python train.py --head_dim=32 --norm="layernorm" --positions="rope" --init_std_o=0.0145 --optimizer="adamw" --lr=0.00253 --schedule="wsd" --final_lr_fraction=0.1 --steps=9120 --dataset="wikipedia_en"
Each number is 50 + 10 x the weight over its row's rms, rounded and kept within 0 to 99. Layers, rows and columns count from 0. The size before them is the row's rms in percent of the matrix's.

# layer 5 attention key, 96x96, rms 0.226, rows 0-14, columns 0-95
080:66 49 61 58 62 55 69 51 35 44 56 61 44 55 48 44 58 56 64 44 53 46 42 58 50 60 60 61 55 28 61 44 32 58 54 54 39 62 47 33 56 50 56 51 40 39 65 57 37 50 34 48 43 55 52 52 50 51 58 39 57 57 34 66 48 61 47 40 39 48 55 48 41 59 57 27 56 58 62 43 35 36 44 50 59 36 57 49 47 55 49 14 46 56 60 60
086:59 29 40 33 47 54 53 42 66 50 47 58 45 49 45 49 70 55 42 62 55 43 58 56 35 41 62 30 57 59 48 59 37 47 51 45 54 51 42 66 50 53 63 38 58 75 34 59 56 49 33 53 37 56 48 50 44 60 64 47 45 46 58 40 52 38 37 47 49 62 41 58 55 48 57 71 39 23 46 42 61 39 57 41 55 47 39 56 55 61 49 67 53 50 45 32
077:35 62 61 51 43 33 33 60 46 67 77 47 51 42 56 45 30 44 59 56 55 51 67 44 42 51 38 68 33 79 73 52 50 46 43 46 55 43 68 57 47 42 34 52 50 48 61 60 64 56 51 56 47 57 57 53 42 48 51 60 54 67 43 54 33 53 57 60 39 43 61 47 59 53 45 42 54 47 46 54 37 61 49 49 49 51 67 47 53 62 50 44 35 48 43 48
080:52 56 61 55 52 53 49 55 55 44 50 41 41 58 54 44 57 72 48 68 49 32 69 43 55 41 40 44 62 47 44 53 36 57 36 51 53 47 61 61 43 52 57 56 54 51 37 36 43 24 35 65 36 47 48 52 56 54 49 63 29 57 27 39 54 38 47 36 46 54 54 63 67 59 63 54 32 54 64 38 48 57 36 43 50 40 50 51 63 57 39 65 57 40 53 45
084:45 41 39 57 47 70 58 46 47 44 48 40 43 52 42 44 62 45 53 63 40 44 79 48 52 45 52 48 59 41 34 45 36 62 46 56 33 45 57 55 54 59 66 61 46 58 42 43 49 42 51 58 40 50 28 57 45 68 53 50 36 43 38 50 51 47 44 35 48 49 53 67 55 58 55 53 25 50 47 56 39 50 42 44 61 67 36 55 40 50 51 68 75 41 68 56
083:55 52 52 49 55 29 37 49 53 46 51 51 70 59 55 69 39 55 64 45 55 39 23 61 53 49 38 49 37 60 60 52 57 44 56 45 84 55 42 42 53 46 35 51 51 34 48 51 65 56 35 42 57 40 59 45 55 47 49 42 57 63 59 38 53 57 55 52 49 49 48 49 35 47 43 57 78 49 51 41 54 60 50 61 41 48 42 48 48 54 48 47 30 54 24 47
096:63 48 47 39 39 53 41 60 66 60 51 41 70 56 55 61 41 49 70 45 55 58 34 50 37 57 43 54 35 50 51 49 64 45 58 52 62 56 44 61 44 47 46 48 53 42 55 46 62 67 38 53 49 53 72 67 42 41 40 54 41 71 50 54 41 57 61 49 52 52 45 33 40 38 35 34 76 43 45 28 62 61 52 55 42 57 50 50 33 51 59 56 38 53 41 54
128:48 60 49 50 49 44 36 46 70 50 43 46 60 37 55 59 36 34 52 40 53 52 34 52 47 58 52 62 43 71 63 61 58 48 46 42 63 57 48 49 46 60 35 46 59 46 64 71 60 66 53 47 57 49 61 48 52 45 42 57 40 57 54 72 31 37 48 60 50 45 32 23 34 50 48 60 54 48 52 48 46 69 56 50 30 53 63 56 47 43 42 37 46 49 44 70
143:50 41 52 51 39 52 48 47 54 46 49 34 46 44 56 51 58 45 67 52 51 70 50 52 39 55 59 50 37 61 48 55 57 41 45 30 36 62 57 30 36 29 45 62 47 52 62 55 45 69 37 61 56 47 55 53 44 76 28 39 27 72 64 52 30 60 62 51 42 43 62 44 44 55 63 47 48 55 57 55 44 65 55 55 40 52 46 48 44 34 50 49 46 43 49 48
108:57 57 48 38 51 46 30 42 68 49 37 70 59 46 48 43 65 40 59 54 54 31 44 49 53 53 54 43 65 67 49 47 40 66 44 42 48 48 43 42 40 52 63 49 49 52 48 55 47 59 48 27 67 53 39 52 65 44 43 42 51 38 68 55 54 47 40 57 56 36 27 51 67 40 62 68 45 58 50 62 50 57 64 34 61 50 46 48 68 38 61 55 37 45 55 40
117:56 51 41 55 35 22 41 54 47 62 58 42 59 55 57 52 49 49 49 51 47 45 43 62 46 49 68 52 37 63 51 62 63 54 55 33 56 57 47 42 42 37 52 52 52 41 67 44 64 54 62 41 51 67 61 45 41 46 49 52 44 49 56 54 40 67 42 54 61 43 54 50 51 43 46 32 64 65 45 43 46 49 68 72 46 51 59 13 40 58 54 41 49 50 31 43
092:52 46 49 41 43 61 48 64 56 62 55 38 49 69 36 47 43 43 61 49 53 58 58 54 30 50 44 31 37 56 45 52 48 57 26 61 38 61 44 48 39 46 65 45 50 62 50 58 27 52 76 42 57 52 51 65 41 60 47 51 48 73 68 48 48 71 48 53 55 42 60 44 49 35 46 39 48 50 48 58 48 49 55 43 64 40 58 53 41 52 60 45 62 44 61 29
104:59 40 64 66 51 41 66 55 45 60 66 48 47 47 50 41 52 63 54 51 68 48 49 70 56 51 53 53 64 39 48 59 53 44 64 56 37 46 39 51 47 62 40 27 38 60 36 47 69 40 57 39 40 62 55 55 51 49 43 50 58 46 42 38 70 62 63 48 44 45 57 49 55 47 50 26 43 54 31 47 47 53 52 27 38 54 44 44 40 32 66 63 63 50 49 45
112:38 52 50 66 50 43 63 49 31 53 66 45 41 54 55 52 55 53 36 47 44 70 66 41 41 55 43 42 44 54 40 57 47 37 48 48 36 38 58 46 38 52 37 58 50 62 43 50 29 44 62 70 27 58 49 55 40 59 63 53 60 61 48 58 44 54 48 61 39 61 80 60 49 64 52 57 38 45 43 42 53 20 49 44 54 47 44 65 43 58 52 51 40 46 50 47
095:58 59 55 33 64 56 62 57 58 54 36 61 43 40 37 55 49 37 56 55 41 40 41 49 48 60 53 23 47 56 54 43 41 42 44 56 64 52 47 29 65 58 64 42 44 56 43 70 35 40 29 43 54 62 55 56 47 42 46 46 60 45 59 51 56 63 37 45 51 40 35 47 29 47 63 49 45 65 50 50 32 50 62 57 65 60 40 53 58 68 45 39 57 53 52 51